Weights of a small transformer language model.
Size: 15 layers, width 256, MLP 704 SwiGLU, vocabulary 2048.
Architecture: rotary positions, no biases in attention or MLP.
Training: a variant of Adam for these matrices, 645M tokens, 4920 steps.
Each number is 128 + 32 x the weight over its row's rms, rounded and kept within 0 to 255. Layers, rows and columns count from 0. Numbers have three digits each. The size before them is the row's rms in percent of the matrix's.

# layer 7 MLP down (transposed), 704x256, rms 0.0682, rows 662-703, columns 192-255
098:135124131104153193099135099086105065101103171117159158144138163116163111124113115129139098110144156079073117121145160116156167108089170134121180149173155149116166145092112091113168119073102104
105:083143116157143149158097105104108112157063125181114126178146148077125115138119056128120165161111077140127155095145119099086123128119086119184150163129112159097171172159112112170083161118131127
102:153135108144127123139095147092154165101106107154126139100149115110162153165148110148070058102094153136123106108139086105098158136057093115142155092135119123141086081089088198061164146121099152
096:157069072154117134072169127164011136137154128156077087098169156100048133129157157175103125180107129137094079175118109137145132069134124135085102140145132143104105120160159088160176124138146103
102:149058097104114119087136155094160150142145115140155137124107081137154129093167130111101116100127163096154152151124115129170139139131075120123105098180078153084208113172100061070133114176142155
093:074189076140109151118141113073122099153118084119125180165132142051064122138147137139153151106141127108116132137108139119087060157178095106162080082123083129143157133130172069110120205096125067
098:102163155116161117171119105146154189141146140105129106179058058171158070139134141111119129107152148124074106122125156152115090146101118097119182155050138151095082107089087128114092159143200171
105:149105138104108139069150125165066152170118128137092134107134095089179136157127160175151116136103145113095154123136109097097121087148107119107083168071100141082110109122092150104140179111086154
096:119158152165141091119083166137000124118144073102176117092124103162083146095142162141070090103131171150094045087161107151126141157093106145106122066151125128120158105129161121144131101125052109
106:024154130070101156147089151104145135137131170124150137097142107134115156172178093163133113173152105136116169154113125132127137208059172165173212123128134127190086058089161129080128108143049103
096:155155069148142159129123138139115147140101092105116104127083149109071153094166140181167142092186168099135141131082087151119101166112120099091100124129158111054122097117147132096122135131150145
095:150101092125086109152140144147179076135132037134129075116154084136124116124135128125080114148172103078144095154113068100114076153103116178130119146156142086092113044134170173148097089136173107
095:139201120117142089124170131129000142075122152155180144142055117190183080078102144106104139103142080158162120133061145195134128188162173099144162214207113142147119109130181116092093113108094127
093:158134164131159128098115102119000121148130140095090120161137111144085128125150102139119129101153133164112140119160124074059101145092133112122106120190172082125100123085137144133107063093136118
100:056115122152126071192120115126192161160127142144170149174105133118121108153110140162151161128144093127207167146131149073102160179186192142153109126113120116148138065191073152134168128072093100
101:130132175165166097091125120133134120107106126120088221100122091146084101107167174127103172113167099152134161098169130177118166165138097188131097159086185071162121141137158108172196109130147085
105:190122212171094106099159073177112077086203115118131132140119104165107142120150182128085113129118105099105111102108129126093136106117090102152169164138095100113121148117101146102171196157168117
098:148153215176115109100125052122097145126110162122142123161112113068188084156168118121112132105117062121111129117163154148122102144179094113200129106175067167076127157114089123102098184108121135
099:103120121084113179137096137156115165136143206124138145146088162066177114097104108123126131145145143093163108172145063140151093090174149136178154093105090167149142120081131141118147113122109134
100:194145138107098067096131174033124145109141128120082148109090134119167099117143133085134082144089119154109156056108147129137141127142134107214147181116163097135131135148141126098137131091138153
096:094105115110122139131100107122228189123129171133120138141144135119132114165132134136148163133094110174125090172102147041089145137142106156155147117190128098166136108124125099137143093128123208
099:116086089094120124141109134118058116108122086150132126149146162115053123164148154145126094156129138167140162124193150132145125101105101099172149164170117138110153163136162107099121134206120132
104:151154155145185094119108127104092130140126119166122089159166166100029103117111119159134110099077129163058179110137097104131078131136125186164162153141138113103125102170106104146159169137099131
103:116136170155207198092114122171033127117125163153100114163087093117180109132165128116095141082128125104082151149097088144106165084136121156142134091117151118105147073197092141146162084157141136
102:075141149130135088146110139120185131119106115147188156133113115148103146103074092175105100148168139128133083157170087113156125167091094137128122147127129118123124216155121189074176138107061140
103:147172108136094114102114127105081166119096102183127152128129178156128118100124109133166086068091125069122148107151106160113130138103102150145127149130157122126074136197132108110158134156154123
100:141108145130133103081120131088081126138131134155128092128098079148154116168140124100107135101104122067132180082133175140152181144149134113161159064105143145061090073059109161106096134138128105
100:135127066144148097121166100065097150145132112104108141100157111094094120080114113084116131111127119144112108159060216138171088203137124126151127148110068108141144118109124099159122150179168164
099:099122081157185080106089131138014151131152122102103149132114060086142187105172147180148110215071149123154139146103065172115110159089083079073055172178120168111128140182088139120148118113109106
099:100140115164113147100099124103128122102136108100097117203122153148095154073095184143074152200112156119158125142112160118106144141125087099146150165099132104140122139140094105066129189125126125
097:160064170126164134112111148142140063129138118139159123129078123186181133127122184090145133142178161083175123182147125149094121099156120101073147109106151146156180082138111142159170142125130118
102:164122170113136147189192222106028162148133131162122174136149162100155148156123119119094155110102083170104115030113170158125087136135159128126134125123155134095105150153121142175178156082133156
091:168165134116091099162135137104179210137116115151223111109109153139144112090032141069086143119151115135130128114122053089149143126150138148115114112112128086101180103113128090146193100127125165
102:090146101136123157154085101106088144143116059137157171126144130092131164151081135124171110159170083092110135178132163104141192166094137150185089109129111106144145146135096149174076068149106086
101:217095185148092108144156132168133162084142169110106071145108178087113168134123229128138120112134157049101129106110128055130169137147109072114182165051065193120098129128172102133121155093110138
101:076134148108078154117087181102081109130170060119118097117107069135161164149090138044114154119145112078143115161088134111135146113181111118146048074126119132050098125112164148127078130127143133
099:135081190143085146141124085135190093151147108038107163117141131139171151158170144177095104124154108111157124194149169132184141123083088151167139147134088111164133131170060100065110099116113102
105:160120143133097199119107110122120066102106136128085086196171108076126129137093137114162130177118155066132138097125074128121149092074126095097072128125106183077137140143152096172108171177143127
098:122121109153172153144130156107184163120153094055108167076131145141200160085157099164114082173104123147149091182119107129165092180126192152164127049119116083118133111136106094170079106113118152
098:066160140142179156102144136121050115142129156077107167087126083121089136092166179119120104151152174141093131103070140138096159084125131098154136168136110135148186105146113075147078071101107085
101:132130075119095123133151124155190113096050141191055103168096075154130128122123095130128070118118179132178076094146081073132070119094113150112178113120129166101135146126103106145092099018161127
101:183114128078193088101176132126090125136166086154143046154130125117153079079121133096085087170095122158110135132151121142146159200198165123106142089155137147143103108138106141153118141115168152
# layer 7 MLP gate, 704x256, rms 0.0517, rows 663-703, columns 192-255
109:165151113135089153112127116155084143108184109138086099091126162155181152135096181134115167106152130099171123137156160117146162096164123099128128106085127106113100121126093190095112151097062070
103:135096109093137157154163097173097088051175091054167085096086089135142146157174155118115168120122129122128148134169172150194159076152148092060173205128146106113104103101109121109105134124113152
104:173105179136095127133113101078154136148082190107127059120194126135112158092074161123137137152179108128133098175120162125130113139115100120039152170130129180131131123175128218165169173116154114
104:116129119127125139107082105131106148122134160098115100080118104099078141075154122177148150098167180169093135121129168099146137131119123080147174168116115124131147082108154173146152123101234176
096:173188127167146138105081104115110131130136086072122109094139149183099086166121123148094121150065133142125117109101122126107140091099081094138115127141156181137095078125026143145117072126116102
101:158170121153120085123094145135104178137130121094109089096046165115145101111146173194097111117131181119121075137090175159038151183117107151095111150192094131132114166132135137114120140096221152
098:134139121110129116060165107052131235090133184097111181127145141115114202140168115151164148105140159099158161154075124124137067172132139095075162100127120144126101115086093148101187123132110117
099:163101165127174127118152089097059106119109153093087064089139126139175126173112156110140144085128180091081185123129150152166119108127155100074131158144171100141114123099095142140076139150193158
109:142125100079130141187091179137109146174166147116175164104125098113165122157102108108124137113142051112124144115151185103107124092109177134155149147104127117111138196104101158115163185120075080
093:146172079152206088175075128137080168105119072119043142094140135173146131145152160132165122105163132137105148104130133111151105188115162136106169113119135152116112135102113161170144067094135103
091:129143167126137157109134146115146165096158162097161075153136087154109101129144105141070148098065134151106200084203148139147140144138145053144174111117179155161146116098195165082088162088143148
103:159133095131118170117111155159102128118060110202087183129179136140152093129136120094117113085120081133065116141175101110127065130169120198165112157147151214145151076099078188118146110168150115
102:101156071143142131115170067168111089128154122114147218124101105106145096155140151080153091090080086067101063143125150113128115091120120142202138107139154125130102109109091166144102136152173132
099:118116162087182152079063092088112084123130100164163161113131099156126166101148123120181151111135128117085177137108128182147147129104153121168116123073116156172129144122124108088134179112146204
095:141133095167120122119107107111108077106114124156096096117066187115182120156067089129134110071111151109095116110079109090101051142149151076121119120158144112121092148138135160125135136076102094
100:111100092194107110105094139159096131150110122115174102095123152174049105127145188132126120104157188096118093140121130183130088173119077084158120125145132073155182143144093195158118101093104115
095:112169156163087206110138158114129185092084137091195135154174114154126134042142150109172103133150160114099109196154135110075073105156148105137179210132128117135141143127118154155114145176135115
097:166186131097090123160204153163115070094155150102156137090169107123126079102129175140138130104177110080088192082147123160161181147153106158168202179156148122097059150099151166173120122148114139
105:159151121104125084156119113148127205084158097150153140122123089092129115149069113136092094091136121142060189122141136215131102151102138117141088129046074101157103080145152177135142132105147156
097:126134104139153107127159118126128111176177179106114178128086105058179116091108148139136126126181054162091153118128121085108131151150081152154106075159135184142120101067164156065114141129091191
099:143140091170162087125110116166112137092136157129163129106124165134134115124078120189086116114125089156113116087111145142113052143100161067125118141098120111130106138101093133138140097180160111
104:183114098125182136147129064145091172168107129167137111089077173056148156172145112154120124122113110167097179156141173112188130092113101098138112173147113065133101112131148182122102144126096153
101:139102163120098119107103089137082143113099120135162155140111084170112105134075094206086148117115081197091089154133132119092156102111170075188131169090105158061110080155171154153087130153112135
102:134130139154109116205114109130065097095139197168091082080112149105100151111151126107150148167149126185095108125158096109122116131141127119106089154073114093147175130111106169143123179130134131
103:196160110109105160135131148128132081119140154126167144114139129100138139080136127152081100089112066019138144151100070106168134103138103104164154112140151136126122151106137141081136123163106108
100:139168151123158134135076184126093149163121087119059145051125120139110131122100126152162146141138087104099136127118186184085139177076106122134136129087150148133102107133103123139194142157088102
099:144107119192116110192098079193110145166160172150070070099118176107168145149090129158095140139162115136051135128136146165128124123101143082142107176140098163132115112139163098121120064166114143
095:129148147165107128107112120123118166120155122140120145063113120182103096134158085157160090105179140142086115183109150110072135182134157181138163088120152140119099197112080201080141116091075121
102:200168161108132102106167092149096163154119118099175115096173089094175095143061157066168111062144141179117146139118102110077152151115131090073173134085078126103119122143141121108097098138073128
096:133146131119164091083187145145122121138169134114150127110151101173142119127194148150124189127153162162112123095109135166131137123162101083157119100173129181124117123054134163151104145207184107
106:110145151165153071171126118161074126177100178140114183150110173067113146087154136078121122143208101125114081157129148127137099105160114119126180115119113169123128161144074106113111066096169133
099:091129131127129123096170120143173118090082152053079138155166150139159129152168020182149099098113114106132144169148178175144096121100078123097174129129157145143156105110056148088074125125132120
101:121156098144112132094106103160109150110103170137143085058163133130166117120166161116105123143141106136211152128150139157080135123133094157114174128126075130130179120103086126107178144167152132
099:176152102162086043083152107073123151118112079146105103133144117110079179099083146149198160161108131132113036102131100166091067116068156096124147113101174165088122093088104124110171123163136152
098:128164119136104121111107155140113146083172139153114130158070166146109124099148164211119138101100131183137115120104141138094137121140078113094139142186145169109133139118125172146109148161111148
096:117113132193125168126128102177144139135138110111121100110122141118084105095098112134120113111111177085167125157123193110176157125123091137099120112075147111134128122093131166106163135195200160
100:134136168110096125102152146156085077079099105126150103084114104088088141149081179104128133125155090172144139136179089140175107125181067104095184126099124111089138123103058204121147139090107126
095:170060122103138100138085101124099157121082152149137107086106165112138125143133108125088123115177110150110106118112132158134142170070093055133132151134186140157146139129149144121171141117175143
095:162109115132109141129137102078148105087104141102096119092158156182169145095138116068181099140168132120107078122111129119108115130096095166158109178087063101125136119098104137149152190147139051
102:215132054134144149164148126107124059109120131104048086131086155084132130153118100144107146163185107122081120107112146094149138096126148159196171156143158120144169122125135118156132153101088113
103:135122153124119174136124115128102095125116101152175137151106156123103137069100092082129139164118124172144152130163160107135098123171148097101133127140097119082108173087136165109139110090121133
# layer 7 MLP up, 704x256, rms 0.0497, rows 663-703, columns 192-255
103:145112099189157101128183155068123110058132112115124149102125127103202083109144133169114120190088144178101181107103084104146149125165088131116098114099110181122116111154077150173123158089197149
099:149141196133138168125157113159140138169083139132130105155139123086143127078142068126133105157101179100119162083107104119158065084153183156163123092120102124133134105172181130190112138119167104
100:104143113114123165137187096075183117110139112103127114138121125118130169087140177106127142137122134094132100120141134138141114149185152141123190093102132110143113140138154116096135125069151130
104:098149148122133069157120141080147142177112165141120088126091129127132143096074143127115127127139115102126122053154134144121151114165180150201147124137127185211125146120113135084110120056100163
092:166199124127138116133161154081152118103098189098208118087102072102057133081151076163067170102077192146132157090130169124117129114150069141123093089091141158187134201134117106086142196148106114
098:165161166125153155144105120131140175099153114057177128121115101145161109113113102151099144073128134126132119116127188145113109187113089159095139145069205116102182145073123119164124158149115141
104:212178136113035150122131077087126103113126177107154155128129106128052113126114125128119111101168156138170052097097085136131160138167149109168121103151131087119154074157199101111115102154090085
102:133138118122062113135119199131126118119127099147120109115157132148058111091104127107130129091110196081147151060150152138084140188137115158153096114127119096153134085133093091098173076115078155
104:144178114164160044108148124138138160145120168115086122116116087144090077136188125147168158162052179127112115123057098140132119166134145122181125126128194125144106121135130121130160037207099160
097:101173184061059155144103141101098077173145136163190113090144129125077122098096118076150122159155163132134147154132133138102146099146127105182140123117226100111065153133131142083156177135103132
092:102123142103096110148088134092173130105115073103159128137116095134173124059188133103132104107048122143102140175119082153122115160096123189148105149104137151132144080163146087113075107158129157
105:102085142093130121094058080111103116165134174106110072111093121095061210108099099151155102134188175143157109089178182075135127132070155048069134128164174106180115179121188103168132146108095066
101:148126172104169170082118127092108183163172125095153078128157107175098130082071118109109143108160154246121135098163125057127127058145105143105116066157119106158157158111116071156150144137105110
101:104122143137128095130197119090170154102129122100148183205095177013093145093171094120180123093136113114179115074114151166146116132077138175124152118062138121121142138135153119088110158115112134
099:087134150144053121118153083112148126109183115143142126131140117132080135067112140185196155108130171131123097158137183131079129090146153143149103158148124076151169178121103123114158095156121069
100:142091187100144144146176051165132083109193133138148111067104080163175089108087144130162177204132152099113137178148093118120099147094197165181082035165174074098101179048158124136157101130155074
097:147094107111104164193119173131113127139149101121180105122199130160131161113102115117138126134151124108152138152150128137118096164124108137124077127167181103091097189104124153112172101171148172
099:103097137082109114120131168100156081134105121123120099158163123147154064122115149138153168094113139110157114133110181121140059113134122126109042144128109167101209128123097223131134165110108126
098:092122110139119178112141110102121109205114148148114143169119161099178092151150163109163127145132099110147178179128097158054049178147121094142181067135170111123104157178115102122224145105110123
096:168147087153133140135108135145096155143139117157076170116127128095135081150094113191179128144084171128139091140094121139116090182127120098152149126115127120143144120098100145141168149152118128
098:115075122150122194129118147110126133115142129118138139105110079103085095141163132104128115131187154115110162100127118193147137156122111128133112160185072108116159084091166134156132064102130150
100:126125069131148115115088060157102106150133132172111155162190109083151094147106148142096118144138128083120164170114186134183105129125064118139134076194166139145146130121129158207150110090137149
100:110128098096154155157138133120160110103175072075092164123118095130133070108102066115114129147131097080150131155117087108133157140129115106109120091143159129152121134117151121133179177081169139
098:141066175204179126142128152138098106121132158068105116094152108092051098151161107122092214107176152132080138138177150095123082152164145140091148159098161138188096137128169177128175155098183134
103:168143143080109162102125130080159146136113096153111158152066167128111130117108142140156157141090153132095121171098088146081099123116127149101157169154138112087098107251142113110104124154161086
099:098182081153081158158159027168093134177074158135148125116133158136116149206158136096129159126107116119133173113113120170195102104093136104116099104147125162072161139125130168105188156166147103
101:091121128129150165048141123095137103182091130204163124137123107100131139124130124140123156096102099154155146099108174103187086169099135130161152120110112115153078092091151143078117147094150080
098:119087077118149124108148100145112118101075070080103106128104174113166086100128096201095127115163180127183125111091148156206113100062159155108090119119160111130120123108162106161126147157168142
098:085091124161113143074116167094135165111104124142165089101161128127127152151164131160095143126128085089144071137135091101114109115145120175158093091115100094142182145175125141133128112122134106
097:132169157149159103113099088138107075125100059137147149082122101118123144152114095158142128138071092112090083131125133107144179130128103057118105166125218150150138121058116122144118149148116157
104:146157118085114118096165140059152065099162136107195115120207122114134090110160133092110134193171122163144154193099119105079107099123120097224119085120125174151133121122085110137182124141094156
095:108136160149190197130140198123151100137157139124122162165071128102138119168174049172159123107082112129107119107115157165123074127158166121119085137123119134167100152146106170121095130119076089
099:089104168109090103131138094138066089138135104104097140099145163136147202094077141177132131148108143154077166138130123093127119142130078123162110134141176147126209123150192144167125129116144083
098:146132178133144133131185128175133114061146206159168118133202098077136082100094104081135137113156087099136136082130103163142182110065133080095122147109158098074084148156178180170124160096092138
101:114077212125169120090108181146108124099146154157141114101100125145137168128087180130095136140154104085124118122123090147141158089146123083054102128112124081165091128129172169129125132160136103
099:161090143109091140105146067125149147159134100099116133160088139136156096032100142035135137147150098133150085135107124146170163089125070122117107063118128122156153162173121095153142121142117120
105:160101082105070107164098090128146094145135162129159082168117173109132118124106086086165113158095125103142090068102103073135104126060156179048186157119119091054088095128126174115124136060106149
098:099154081187100088132120112150128140092139161111116135107117161106149136129175108121134068125132082169129077164119157049175114148137154144156172056113108133148147119098097065190098123134199071
095:122163119103170118172166079125112149134159140093170117106171164078121139118130125117095150151118061172113098136184108134130115190136141126134138104131162092129116109120149156147134152084111134
102:144141148152109119117097181126143137166102072168126104149145143138168184079123130126134115102157136152120138160082096068099100123090186155164134123089140104113171148156149110089089069075124135
104:089125133093155174137095139138137142124175075174170149138093071121130104155163160131144107113136156120194124175136119178074151103203140134095158119085155162142114096134059129114119079151130147